Weights of a small GPT-style language model, trained from scratch on English Wikipedia.
Training: a variant of Adam for these matrices, 695M tokens, 5300 steps.
Each number is 50 + 12 x the weight over the matrix's rms, rounded and kept within 0 to 99. Layers, rows and columns count from 0.

# layer 4 MLP down, 256x704, rms 0.0778, rows 0-108, columns 512-575
68 61 68 52 51 79 50 81 51 71 43 44 57 35 73 38 37 43 55 20 56 66 60 34 52 62 28 56 45 32 52 69 53 34 54 43 59 55 54 44 52 47 45 49 55 49 42 46 56 41 40 38 38 61 44 45 52 49 47 79 55 53 32 52
46 45 34 74 48 59 55 24 43 52 42 46 41 42 40 62 21 57 44 33 28 44 50 45 33 65 20 42 61 54 56 42 64 49 56 44 53 74 53 50 32 35 64 62 48 63 52 42 42 47 47 79 51 44 74 44 61 42 55 68 63 54 37 55
38 53 39 57 43 44 59 38 49 51 44 44 34 30 43 35 61 44 33 35 68 71 55 53 76 26 51 46 66 29 44 40 38 58 41 52 57 53 44 54 61 45 51 38 54 51 60 51 39 59 65 53 60 46 37 39 63 74 57 43 52 59 37 59
41 49 28 41 53 49 70 66 49 37 65 64 35 66 37 50 55 56 83 63 46 69 49 38 39 52 70 44 46 69 39 51 33 30 40 46 44 48 20 43 52 52 44 66 48 27 69 47 59 56 59 53 58 49 29 44 61 52 60 72 51 49 59 61
57 83 58 89 50 63 43 46 62 57 63 70 58 48 63 46 58 47 44 37 32 49 61 39 73 18 59 27 60 45 64 63 32 34 37 57 51 71 56 31 43 66 39 65 60 72 68 53 48 38 33 48 52 43 39 35 45 55 57 57 42 57 52 46
60 69 45 54 53 62 25 51 50 51 40 66 33 47 43 63 32 50 50 50 31 41 63 57 61 23 62 57 54 47 46 43 60 60 55 66 37 53 29 67 50 58 60 27 39 48 49 69 57 49 41 43 33 39 47 64 53 50 63 48 42 32 52 69
41 57 64 57 56 64 61 30 46 44 73 42 39 69 49 51 75 58 55 41 57 62 31 68 51 52 51 51 42 44 48 39 49 69 38 51 67 36 66 43 63 54 18 74 50 62 56 57 47 37 65 60 47 58 68 46 70 45 56 41 34 72 65 43
40 59 75 57 48 45 63 74 40 44 46 61 42 63 45 49 23 51 68 43 46 67 29 56 58 53 56 25 33 76 42 65 47 54 42 84 42 37 40 82 60 57 31 60 48 55 36 42 50 46 71 47 54 20 60 48 46 79 53 42 58 77 60 60
43 31 55 46 36 50 46 63 47 62 57 34 66 68 63 45 64 57 38 37 44 44 34 48 52 53 44 42 54 56 44 47 61 68 61 46 41 62 49 59 36 23 66 59 50 59 41 52 34 49 25 49 44 47 45 38 62 66 58 42 40 41 46 49
67 45 49 62 56 49 44 47 60 48 55 50 67 55 82 50 33 52 39 46 62 48 52 59 40 35 58 50 27 79 54 60 47 47 67 44 30 56 56 35 49 32 59 66 74 56 48 53 53 59 55 52 41 42 58 40 74 39 46 72 39 57 45 70
42 45 51 41 51 45 43 39 60 33 40 59 42 57 43 46 33 43 44 52 43 50 52 62 56 62 63 33 29 43 51 57 46 44 61 52 42 53 47 42 33 56 43 35 54 47 47 58 59 56 51 23 57 38 25 62 49 53 39 63 39 35 49 42
59 47 48 37 41 45 35 65 14 65 63 74 57 36 44 56 51 58 50 36 46 42 03 35 89 60 39 46 51 53 65 84 57 32 35 55 67 68 62 60 39 59 51 38 53 46 53 30 82 50 47 61 46 53 47 57 74 52 43 40 34 49 37 49
47 37 63 45 42 47 62 38 38 49 25 56 42 50 45 55 34 46 73 54 58 38 31 42 57 46 46 38 32 50 57 64 48 53 35 62 43 56 52 35 48 50 48 35 54 29 40 37 59 68 42 52 46 35 37 54 61 37 44 56 48 38 34 41
52 60 43 47 44 59 66 44 52 33 52 36 63 57 27 56 59 50 35 46 45 42 34 57 49 43 34 61 46 48 45 57 35 44 77 52 56 69 51 28 58 69 73 43 55 25 37 58 50 39 63 37 68 39 52 49 34 53 57 73 35 45 46 46
53 76 50 39 44 75 52 44 23 50 45 41 39 49 21 40 53 60 47 57 34 63 41 48 73 72 44 39 49 54 37 50 38 39 51 64 37 61 16 41 34 57 44 45 35 49 60 37 39 58 53 59 51 36 50 53 53 72 17 55 53 42 32 79
41 62 42 42 57 47 58 49 54 50 46 23 47 54 31 60 31 36 66 62 56 59 59 38 62 43 53 58 36 28 61 43 57 64 38 26 69 50 47 59 66 63 50 63 44 70 54 51 29 58 55 63 40 45 63 61 45 36 61 43 39 52 49 47
43 56 57 38 43 32 41 60 52 51 53 55 48 48 35 29 26 30 54 51 58 64 55 62 57 52 56 48 57 62 61 50 47 34 42 54 40 64 64 67 21 48 48 49 41 62 39 38 32 37 46 47 40 40 30 38 68 58 34 41 51 35 45 44
52 30 60 26 48 51 59 61 38 21 59 59 65 44 42 67 42 47 42 55 60 26 52 56 55 45 53 49 46 50 51 45 50 53 42 45 58 68 47 31 49 60 43 40 45 66 63 41 46 46 54 52 36 36 42 61 57 33 35 54 50 80 59 40
44 69 31 41 67 47 52 55 52 60 37 56 34 62 51 45 48 76 57 56 42 37 52 65 44 50 64 42 43 52 38 56 40 44 76 55 31 46 61 57 48 50 45 65 35 25 52 39 56 53 43 58 52 28 14 40 45 50 44 64 46 49 41 61
21 44 64 45 59 52 45 78 48 65 53 60 37 56 68 53 52 48 51 48 74 33 49 57 47 56 50 45 60 25 39 50 67 54 61 60 41 50 67 35 45 61 62 09 51 36 60 52 48 41 46 15 59 65 53 51 40 41 59 41 54 30 46 46
43 36 60 41 64 46 60 56 48 60 52 43 52 29 62 33 49 48 70 33 68 62 37 55 53 61 51 59 54 62 48 39 57 65 41 42 42 56 66 54 38 54 59 54 26 47 52 45 54 42 29 59 46 59 51 53 61 53 46 45 40 46 53 59
37 51 43 23 42 53 52 44 23 66 51 49 25 59 26 42 42 50 53 46 54 34 48 20 46 43 53 59 60 49 65 64 46 69 48 45 71 37 37 58 72 58 25 75 49 59 44 51 62 44 44 64 20 35 26 55 54 44 51 32 49 47 51 56
59 65 47 42 53 44 50 31 44 37 42 44 45 68 45 59 55 51 44 62 52 33 64 38 50 56 48 51 50 32 48 54 68 65 69 61 44 51 71 48 68 61 48 48 65 58 20 56 47 42 72 47 63 25 38 41 55 61 58 39 72 53 49 61
63 45 57 43 51 38 50 56 53 39 77 59 53 36 34 61 61 49 65 26 44 52 37 45 55 47 48 51 27 80 55 44 38 53 38 49 58 61 57 45 46 52 42 59 46 55 27 48 52 48 64 56 60 49 40 49 53 56 66 35 34 39 46 35
48 43 69 46 31 51 79 48 45 49 58 52 26 47 40 74 60 79 64 51 73 74 59 37 62 45 65 73 48 42 36 35 44 52 59 73 55 56 54 62 61 56 36 39 33 49 52 70 43 67 64 67 37 49 31 36 53 49 58 40 58 60 69 71
63 57 40 43 50 37 47 56 66 55 29 44 45 76 44 42 33 54 37 43 71 62 59 55 47 64 53 60 33 60 35 43 26 27 70 52 53 53 46 54 44 50 30 46 47 57 74 44 46 64 44 33 41 41 30 60 42 46 67 49 56 41 44 62
20 41 26 59 71 48 52 63 33 58 46 60 33 54 49 53 43 77 44 63 68 44 52 38 39 42 44 59 48 47 46 39 41 75 52 72 47 60 37 70 44 52 65 43 49 39 42 53 42 44 74 55 31 47 77 47 40 48 38 35 35 50 44 53
49 41 51 53 45 53 49 58 50 47 55 55 47 54 51 53 38 65 58 59 50 41 51 40 31 47 54 60 41 38 46 41 55 48 39 56 32 45 49 48 44 56 29 69 18 41 15 38 37 39 58 64 69 78 40 62 45 38 36 48 35 63 45 36
46 49 51 52 58 41 65 65 38 52 43 45 30 23 52 68 53 44 57 57 45 56 57 54 52 53 34 27 30 52 56 47 51 56 48 24 45 42 78 33 63 53 65 68 38 63 51 41 42 36 41 44 73 71 61 57 75 41 40 50 42 54 40 58
26 73 59 50 36 60 43 66 62 53 56 56 42 59 54 46 66 63 49 45 36 58 41 54 59 55 46 50 44 25 46 68 33 64 59 22 51 33 75 52 50 40 66 72 58 44 34 45 72 71 67 51 59 30 62 55 41 28 42 40 50 51 51 54
71 42 53 46 49 61 31 77 62 60 47 42 61 63 44 37 29 45 56 33 76 47 47 58 62 62 47 42 45 47 65 50 48 34 44 59 37 50 46 60 28 39 49 68 36 49 54 71 53 47 60 38 62 44 30 60 61 61 54 56 32 50 69 57
50 57 60 43 26 72 57 62 63 56 45 63 61 41 34 60 49 32 47 51 37 47 64 30 57 63 33 44 35 62 60 43 62 43 58 56 43 68 49 44 55 50 50 52 64 47 50 64 72 36 50 46 40 75 43 43 45 52 53 52 65 46 21 57
32 43 30 33 67 42 53 84 65 50 41 76 55 60 09 70 48 77 67 55 33 60 49 46 39 57 29 60 54 66 41 40 52 61 26 64 55 43 44 41 78 75 34 78 52 36 49 58 67 47 39 61 58 75 71 68 59 55 64 31 35 56 34 56
58 36 56 42 47 55 46 38 41 47 68 69 48 34 36 53 67 33 36 61 43 61 63 58 60 53 52 46 47 39 50 50 73 43 29 38 41 28 52 36 55 38 64 45 49 40 54 50 55 26 44 60 51 49 28 40 28 43 51 53 49 62 30 61
40 27 56 43 50 51 55 58 57 47 63 46 70 30 55 59 57 32 57 72 26 68 64 39 52 47 50 55 35 60 35 46 36 67 34 30 37 47 51 31 60 62 60 49 54 53 44 52 55 45 66 56 53 57 52 41 33 51 50 51 32 61 46 48
39 53 60 43 42 48 45 48 45 47 55 49 35 46 52 62 46 60 42 37 39 61 48 51 39 27 58 62 47 66 48 38 50 38 38 51 57 62 50 65 38 47 57 43 50 42 59 46 46 57 59 77 35 43 63 52 48 58 42 51 78 46 53 53
29 37 53 49 44 65 59 37 52 36 70 45 44 39 45 55 52 58 39 49 49 45 61 66 44 39 42 45 53 60 63 36 50 39 25 55 54 51 40 53 52 59 42 61 63 33 45 30 25 35 56 58 38 33 35 43 32 40 45 80 51 58 64 50
52 47 54 38 36 30 43 63 42 57 50 71 40 49 50 45 19 54 49 51 44 37 53 39 63 37 60 45 26 66 74 36 76 48 52 65 30 51 38 46 26 42 49 31 47 46 77 50 47 38 36 28 54 70 52 38 44 51 48 58 59 47 58 46
66 55 43 53 31 30 34 58 36 56 57 25 43 42 30 57 40 59 58 26 50 52 63 26 44 36 50 49 33 32 44 55 43 21 28 51 47 72 63 51 32 53 51 43 63 59 60 65 37 50 46 38 50 44 31 64 51 53 38 66 38 36 34 39
46 31 70 86 44 58 35 42 58 34 57 51 41 52 51 62 66 39 54 18 66 66 43 63 53 72 53 41 21 53 24 46 58 35 44 35 45 44 32 45 42 57 55 28 71 64 43 52 45 51 26 47 27 61 60 37 51 62 38 42 33 64 63 47
57 35 54 66 61 43 26 54 64 45 61 47 35 43 56 44 43 69 43 61 56 53 64 73 69 33 68 56 66 59 36 54 37 78 43 55 44 67 56 66 45 49 47 45 48 53 40 46 51 42 44 46 47 77 67 44 53 49 52 42 43 50 56 44
76 43 45 45 65 57 52 54 36 57 55 29 44 68 45 67 60 33 35 62 38 41 62 52 68 42 48 49 60 52 59 40 44 60 40 29 64 60 48 39 26 43 31 76 43 54 67 55 60 48 64 61 50 26 52 59 29 61 77 69 32 58 40 54
45 32 53 40 22 65 69 37 65 51 62 43 53 30 35 69 35 73 54 57 54 55 41 56 25 43 54 36 47 64 58 31 45 46 49 56 68 36 69 55 33 55 37 56 61 78 52 25 41 33 53 57 49 67 38 64 51 62 29 73 66 53 56 42
46 45 56 44 40 95 62 52 54 40 42 47 59 59 67 70 62 51 27 53 36 34 50 33 44 41 63 37 40 52 46 58 45 28 53 64 64 79 42 58 49 39 63 42 70 43 64 77 55 52 52 63 61 59 62 45 46 67 50 59 58 39 39 25
56 64 50 44 39 57 60 48 41 68 48 41 25 52 34 41 51 50 48 50 72 55 55 58 54 43 66 43 59 62 43 42 44 55 53 41 28 63 43 31 59 57 59 62 45 56 54 46 46 58 58 47 37 47 40 66 61 42 47 32 71 57 40 60
56 48 57 37 48 63 51 51 52 40 64 45 51 39 44 38 25 50 56 48 46 42 48 59 47 60 48 58 49 42 47 62 35 57 65 49 49 52 45 45 40 38 79 67 44 43 53 68 44 30 39 53 39 46 51 36 40 23 62 48 51 41 76 48
40 56 45 49 49 49 57 66 67 62 45 54 50 42 66 55 17 57 57 49 58 61 41 59 52 51 45 52 54 59 44 60 52 54 51 53 51 30 48 44 50 33 40 30 60 27 36 37 53 57 65 36 31 49 60 54 41 55 55 53 49 55 39 53
40 48 46 67 38 48 35 55 45 68 53 71 24 44 49 73 52 49 61 52 63 41 46 47 57 59 47 46 68 34 53 64 47 34 53 39 66 50 50 26 63 26 41 49 70 45 47 58 51 28 51 37 47 73 64 63 58 71 63 61 43 62 52 40
68 45 48 46 45 45 64 50 52 56 57 67 52 38 58 43 57 55 41 54 51 31 41 54 48 38 52 29 64 61 63 64 26 35 51 77 53 50 51 48 40 45 28 53 39 46 57 36 43 46 59 62 75 73 43 46 52 64 46 38 55 39 42 51
57 38 54 48 50 60 45 50 44 47 49 51 46 34 46 52 50 36 20 22 57 48 53 71 38 59 48 52 56 39 53 53 47 58 43 29 35 49 54 44 68 47 43 37 39 50 33 57 42 62 57 60 66 55 50 66 36 39 49 35 51 57 51 47
65 52 55 58 42 58 51 61 61 57 40 32 47 57 57 50 55 48 48 73 71 39 41 45 47 46 58 52 57 42 43 46 44 61 67 46 56 44 69 48 62 47 26 55 36 54 46 46 59 21 54 68 55 44 72 42 66 32 43 56 65 39 19 33
69 49 46 29 36 59 46 42 55 51 72 64 61 45 30 56 41 37 37 41 37 44 65 40 55 51 41 54 20 49 51 51 47 47 52 53 52 45 56 54 55 38 60 60 65 62 42 42 76 63 29 47 46 57 49 61 43 39 50 44 26 48 51 49
59 32 55 43 48 32 37 62 57 75 51 52 65 70 59 52 48 43 72 46 45 38 61 65 57 58 54 45 36 39 26 63 58 28 51 35 39 36 21 30 45 47 54 58 40 74 41 54 87 36 75 50 23 42 46 62 33 47 40 50 45 67 62 45
71 67 45 40 48 61 52 37 47 38 50 51 29 28 76 59 39 45 43 36 30 31 37 61 50 41 47 58 42 59 65 57 42 48 33 40 66 40 45 52 60 42 50 62 56 49 31 58 44 54 65 55 50 58 52 56 37 66 52 35 41 49 64 54
41 59 48 68 50 45 35 40 48 57 41 66 56 59 33 56 39 57 65 30 57 54 57 51 46 27 47 39 46 47 44 38 69 41 53 51 20 59 80 46 43 36 51 62 62 48 52 53 42 47 43 59 40 56 46 65 47 55 57 67 64 52 60 47
58 61 50 74 43 35 41 41 48 34 51 45 38 65 64 39 57 65 49 50 48 40 39 42 56 42 39 42 33 31 67 70 41 49 57 50 57 60 35 58 21 52 38 54 53 57 53 56 55 51 54 56 63 39 43 65 79 76 31 47 44 41 53 72
65 51 34 48 43 72 40 44 57 48 49 34 36 50 78 70 50 42 65 51 40 63 51 50 45 55 54 38 42 68 35 57 63 47 60 44 45 47 58 57 64 49 55 59 48 79 57 42 42 51 76 55 49 54 57 50 49 64 40 53 59 50 27 57
41 52 25 46 48 50 47 66 44 29 39 55 47 43 46 39 26 83 62 18 35 40 35 36 53 55 43 66 38 73 48 54 86 63 53 54 73 39 64 62 39 48 51 49 47 63 58 51 54 65 61 57 29 33 53 32 34 63 48 62 66 48 54 42
42 23 47 56 52 36 52 51 43 33 58 61 32 48 50 45 74 42 44 50 50 66 66 63 32 46 47 34 72 48 55 42 70 52 44 28 42 39 47 66 52 42 50 34 54 38 58 28 52 67 38 69 38 31 42 52 44 50 35 43 53 36 62 41
58 47 55 37 60 44 37 41 30 18 32 53 54 43 44 59 61 46 65 48 42 52 47 24 41 61 42 61 47 39 63 69 60 62 86 48 48 59 45 51 37 36 58 70 50 47 40 53 70 47 55 72 61 30 70 50 41 60 47 56 46 54 47 47
53 49 60 46 52 47 45 51 38 42 28 47 46 55 48 63 53 46 46 48 23 49 44 31 51 57 57 48 41 47 49 14 52 63 41 43 50 53 50 60 64 76 52 54 61 82 44 27 44 34 63 31 71 38 61 58 55 51 51 75 63 49 42 47
61 38 52 39 59 46 45 52 52 56 60 54 28 78 53 66 58 37 66 47 63 44 48 62 40 43 60 46 73 66 56 48 40 31 54 46 53 33 41 55 65 37 36 47 71 48 69 54 76 57 66 52 33 28 53 67 36 69 32 42 63 60 50 45
49 54 73 48 39 60 63 53 52 46 40 74 74 29 62 45 50 27 40 53 64 57 45 53 65 56 56 56 32 51 43 48 34 43 46 48 60 54 40 79 48 32 44 20 58 31 41 44 43 67 36 64 51 65 53 35 28 50 37 60 51 54 32 50
42 39 43 31 71 56 36 60 38 40 58 42 47 52 51 30 63 57 38 58 29 43 56 66 61 47 31 52 31 52 57 58 64 43 50 74 42 62 45 54 38 36 50 53 30 23 59 63 56 44 68 45 53 38 58 58 55 57 52 59 30 54 59 47
34 52 42 71 74 30 58 54 57 67 49 73 41 59 57 65 43 58 58 75 33 55 46 50 52 62 63 73 62 66 32 44 51 44 60 57 35 38 56 39 62 51 70 47 55 61 57 27 53 28 53 55 67 50 41 41 42 42 57 44 45 36 49 41
33 51 57 49 49 46 30 54 56 55 51 41 43 54 29 48 55 59 52 56 33 72 57 37 55 55 54 58 41 51 38 52 59 48 60 30 63 46 47 41 60 48 37 31 38 57 69 42 67 43 58 45 59 44 46 86 46 36 45 52 56 61 41 50
49 46 43 56 49 48 65 43 32 36 28 54 55 43 60 45 52 51 45 61 62 45 26 49 35 41 42 52 55 57 36 47 56 35 59 54 30 41 50 43 26 41 69 30 38 48 38 56 50 57 39 49 29 65 24 46 62 55 46 48 58 48 29 41
57 48 72 43 57 43 40 75 69 59 58 59 51 40 33 46 38 37 36 49 64 57 45 34 51 49 69 50 34 50 61 41 35 51 44 58 45 51 51 50 49 69 32 27 41 72 49 51 60 49 60 50 22 40 73 66 59 46 49 37 32 35 47 66
67 56 48 32 65 68 44 61 51 44 57 41 40 53 44 52 33 71 59 27 63 44 53 61 44 43 64 52 33 55 63 27 28 49 40 71 53 42 47 22 37 52 42 55 27 36 51 00 33 55 73 67 40 44 26 53 63 75 62 29 49 21 52 51
51 47 47 45 55 35 55 56 68 45 48 37 42 64 62 77 55 38 66 68 33 52 62 57 40 46 42 50 47 36 51 51 55 47 40 29 41 41 47 33 42 58 65 41 28 48 59 60 67 42 37 45 62 57 43 45 40 42 51 82 33 56 39 55
40 64 60 46 46 47 54 52 57 74 37 59 43 75 54 69 52 77 44 33 54 60 75 51 49 57 38 52 48 58 33 69 42 53 53 80 33 52 36 43 27 33 36 49 51 58 62 47 65 61 54 43 43 40 44 51 41 55 58 50 39 39 50 58
31 51 64 49 47 46 57 80 46 36 55 36 48 52 61 46 53 49 58 32 53 53 49 62 44 46 56 22 45 43 56 47 36 66 50 43 70 38 48 65 68 68 42 46 50 52 56 58 34 40 51 51 42 55 59 54 50 53 49 57 43 53 46 52
13 51 68 63 51 47 55 39 49 57 43 42 51 69 55 39 39 54 37 59 55 56 48 49 70 53 26 40 52 49 53 64 68 43 42 29 70 29 57 25 41 44 47 49 40 29 34 81 58 57 55 39 38 38 55 42 59 75 32 30 44 63 68 34
55 48 29 69 68 50 42 57 52 56 40 77 32 55 50 63 45 59 37 54 22 69 39 67 65 51 65 51 54 39 56 36 34 53 29 59 42 40 35 56 37 57 39 23 54 73 37 47 50 43 39 50 58 54 59 69 42 53 29 56 63 41 46 59
44 51 72 62 73 41 61 53 67 37 78 60 58 51 49 61 59 48 51 71 51 57 50 48 54 49 56 52 48 44 22 55 53 52 53 37 47 18 39 35 46 63 49 56 30 47 59 67 60 42 30 57 61 45 41 53 44 55 42 28 27 39 49 41
45 76 69 44 64 65 37 51 64 32 48 39 44 42 61 30 44 60 71 50 46 50 25 44 45 38 51 51 50 63 36 32 47 42 67 57 27 58 34 37 64 47 43 46 24 47 41 49 62 51 74 45 43 69 66 63 69 60 39 45 43 47 76 54
57 55 13 56 35 59 43 37 49 57 48 47 47 51 66 35 72 57 62 65 34 34 50 39 44 42 48 46 55 46 68 53 57 34 31 57 54 43 46 69 36 32 37 44 44 47 44 48 70 59 65 53 44 50 34 54 31 71 46 45 48 40 27 33
63 38 51 27 41 55 36 57 60 64 45 37 72 43 28 40 51 41 65 44 42 53 45 65 48 50 70 51 55 53 55 43 45 59 53 35 41 51 75 64 48 58 59 34 33 28 62 45 47 43 66 71 53 38 61 59 42 34 54 36 21 63 49 43
42 43 53 53 50 40 68 43 51 59 52 65 43 68 41 49 53 52 57 66 65 60 66 73 65 35 49 78 63 66 41 59 50 68 50 55 65 32 45 38 29 51 36 39 50 60 60 51 34 47 38 68 56 79 38 31 76 39 49 43 47 49 57 53
40 52 42 55 37 52 45 53 59 46 58 52 76 35 49 50 46 31 53 51 58 67 42 25 55 69 52 54 33 55 41 30 48 35 57 50 57 46 67 59 51 74 57 68 71 62 60 57 36 21 59 36 46 39 32 54 53 47 47 43 47 56 36 46
53 46 61 30 49 52 56 48 56 38 62 39 55 76 47 60 38 53 37 38 48 51 56 69 67 60 51 36 34 30 43 65 45 31 31 37 50 36 51 50 38 50 57 60 57 76 45 72 61 49 48 59 37 58 41 50 58 58 57 39 52 67 41 39
36 52 23 61 41 44 46 41 53 46 51 50 63 47 66 49 67 64 48 49 55 37 59 16 51 55 35 54 69 47 54 70 53 56 49 53 46 58 80 40 57 47 54 62 64 46 25 42 40 70 52 59 50 58 52 37 52 40 57 51 59 68 63 46
48 47 54 48 53 68 50 61 47 38 49 46 57 38 76 65 46 55 71 40 61 79 69 53 60 31 55 49 37 51 40 63 57 45 54 24 54 53 49 62 36 55 37 56 47 63 46 36 49 51 22 48 52 33 56 50 33 35 50 69 46 25 51 80
71 59 54 66 46 51 21 57 57 37 47 46 46 50 52 47 46 46 63 47 64 30 41 78 57 54 52 31 63 40 41 39 45 55 37 45 46 59 70 51 53 44 74 45 49 35 53 46 50 53 33 38 56 57 50 56 57 72 41 42 58 56 54 47
66 57 55 55 53 57 59 36 43 68 40 44 47 72 32 57 59 54 49 59 48 44 35 32 44 55 47 54 66 50 52 70 42 58 53 47 55 66 36 64 37 40 58 52 51 51 37 35 43 57 55 37 44 43 67 64 63 45 28 56 63 39 63 39
72 45 64 51 57 48 65 66 30 58 62 58 55 63 40 46 61 22 28 44 33 48 63 50 51 64 46 59 47 46 46 36 48 61 27 50 67 42 53 42 60 59 46 28 46 55 65 41 48 46 33 75 48 47 30 59 65 39 39 57 50 73 61 26
40 47 48 53 64 42 54 41 65 47 52 61 51 41 46 70 30 29 43 46 38 57 50 50 30 54 34 55 34 43 46 56 49 47 47 38 71 48 37 51 53 46 46 49 33 61 48 45 34 27 63 61 42 34 46 50 45 28 20 65 53 74 53 59
46 34 60 62 45 55 48 41 63 42 27 72 52 29 47 38 58 46 32 41 51 60 50 40 46 54 48 41 54 45 54 50 49 37 56 43 50 63 60 54 43 19 54 46 64 42 47 48 31 33 66 43 58 51 46 43 34 48 55 70 50 48 41 53
38 55 42 48 50 55 62 67 70 30 65 50 49 34 52 57 40 62 49 60 39 78 49 73 67 47 56 58 37 52 28 44 35 40 61 57 45 47 31 60 54 41 71 60 35 48 41 48 48 45 55 48 47 34 38 50 42 59 44 46 55 45 41 68
49 67 47 28 53 35 63 27 45 45 52 70 48 54 55 52 37 49 46 61 42 67 59 50 47 61 60 44 72 77 40 56 17 58 45 62 51 60 65 38 56 48 55 51 44 68 45 44 77 67 41 39 43 60 37 42 60 64 49 64 45 23 70 51
56 50 48 67 65 39 56 35 49 56 53 48 69 69 58 47 34 55 62 43 57 40 49 49 68 52 39 31 29 59 48 28 28 33 50 44 56 69 52 46 36 33 47 52 62 68 32 49 39 64 41 42 56 36 41 79 67 53 45 45 52 54 29 82
82 41 24 50 20 31 63 54 54 64 36 29 32 46 51 78 62 57 70 49 34 58 32 67 34 79 43 51 47 55 37 54 39 44 72 49 55 28 50 48 38 46 55 59 34 55 49 41 39 45 43 46 52 57 63 75 68 42 40 38 39 37 18 29
63 62 24 45 60 21 56 37 79 59 69 52 50 35 40 60 49 29 55 77 38 32 29 73 61 40 60 44 55 54 63 48 44 52 60 26 41 39 54 49 44 55 35 65 55 62 37 57 50 35 31 39 67 67 66 58 40 41 58 29 61 42 30 70
53 50 56 49 59 33 49 45 42 45 38 45 58 71 59 60 28 49 67 47 64 25 59 37 46 57 35 31 33 40 57 47 44 37 43 47 37 51 49 33 42 49 58 51 64 63 49 51 50 47 53 66 63 61 50 60 23 63 53 42 55 41 60 70
63 51 59 43 49 54 54 53 43 58 64 62 47 59 56 46 43 49 55 36 47 69 66 35 47 49 60 57 53 54 36 59 50 63 29 46 31 53 37 51 58 34 34 57 54 27 54 60 48 57 38 44 34 47 57 41 59 46 51 60 46 58 64 45
41 53 39 68 62 65 57 58 45 49 65 41 58 58 44 33 35 45 36 51 67 67 27 55 49 65 63 33 32 42 59 67 54 51 40 43 45 71 50 60 50 36 54 58 29 68 26 56 37 48 48 35 44 52 69 60 60 64 45 55 51 39 50 51
51 80 46 58 54 45 53 39 52 39 56 50 46 45 39 36 49 49 47 66 66 42 47 40 42 47 60 49 79 45 59 54 44 62 34 14 51 56 49 73 59 25 43 45 62 70 64 41 26 44 21 63 46 50 44 37 62 56 52 44 46 61 44 51
41 71 43 45 40 52 47 47 54 63 48 67 42 57 35 63 56 58 53 44 51 63 57 62 56 54 52 53 47 46 56 52 48 39 45 39 47 54 46 51 58 65 49 32 60 80 64 34 46 57 54 51 29 48 49 53 39 52 44 59 52 50 47 55
59 58 51 23 40 69 56 42 39 62 31 55 56 28 39 61 59 40 40 49 61 38 51 45 65 49 45 58 48 30 54 35 47 48 61 63 64 48 49 51 55 66 70 63 55 36 46 52 45 27 48 47 65 42 77 25 44 67 39 33 51 93 53 44
32 57 35 59 60 70 74 44 45 41 45 49 55 37 33 50 57 39 41 60 59 51 49 67 45 56 43 54 35 43 57 51 45 77 41 57 69 51 42 61 59 50 38 53 40 63 53 64 41 55 68 51 74 46 61 58 59 66 58 54 48 65 54 46
54 50 66 55 52 25 41 51 53 55 52 48 53 55 39 58 60 46 60 41 33 33 47 35 42 63 57 57 37 37 55 65 45 68 71 51 42 54 39 49 28 39 66 57 62 63 51 56 58 37 34 37 35 40 57 71 65 40 53 37 49 63 59 59
53 72 39 40 52 52 54 49 44 36 62 51 33 49 54 38 46 58 53 35 56 46 72 52 36 44 26 24 77 59 55 45 73 85 69 61 63 39 63 40 40 24 40 43 47 36 52 49 50 65 73 54 63 55 63 53 48 46 51 48 43 78 32 50
45 38 59 36 58 57 36 38 49 43 54 63 37 46 36 43 61 53 48 58 75 43 49 73 60 44 46 34 43 51 41 35 36 69 80 40 51 55 28 60 42 66 35 55 52 59 31 35 61 49 61 49 36 74 30 39 64 49 32 44 15 59 29 50
30 61 40 37 71 70 54 39 40 56 44 38 50 49 43 63 50 60 57 39 62 52 64 58 54 49 20 66 29 47 55 69 65 67 35 63 41 68 61 42 53 46 47 48 52 38 39 43 55 67 66 56 48 55 58 50 78 68 47 58 77 57 54 44
35 35 59 68 50 41 37 40 51 58 53 47 59 55 80 41 31 60 56 51 57 41 57 41 40 60 65 46 50 53 76 58 48 61 57 43 57 63 54 47 43 50 46 52 57 49 47 49 20 33 41 53 51 35 45 73 61 35 45 54 55 35 60 50
54 53 55 45 41 34 61 56 23 51 49 38 40 26 54 49 48 60 67 53 65 41 48 47 60 61 53 61 62 54 62 57 38 10 23 48 17 31 54 52 50 52 45 62 36 45 42 45 56 75 46 32 41 50 43 48 32 50 56 46 40 44 59 52
49 31 33 43 46 34 56 46 51 32 55 68 49 56 24 70 84 52 52 54 57 33 53 51 59 49 54 30 64 35 51 56 48 65 30 48 39 56 47 46 57 63 47 42 50 47 56 56 61 49 51 55 43 62 43 40 26 42 45 56 53 42 38 42
71 65 52 49 29 48 69 53 41 50 69 30 47 60 67 64 60 67 64 42 54 34 46 51 63 39 58 62 56 35 35 50 48 77 57 58 46 44 61 54 34 48 27 49 51 50 49 45 55 59 48 51 74 53 66 61 45 37 31 50 66 64 41 28
59 64 39 75 41 50 22 61 69 38 70 48 64 58 36 64 47 35 68 56 55 64 44 69 27 41 63 46 59 63 41 40 61 34 62 26 29 55 50 45 31 68 32 52 66 27 55 18 74 33 57 51 32 76 62 73 39 74 51 49 44 11 39 39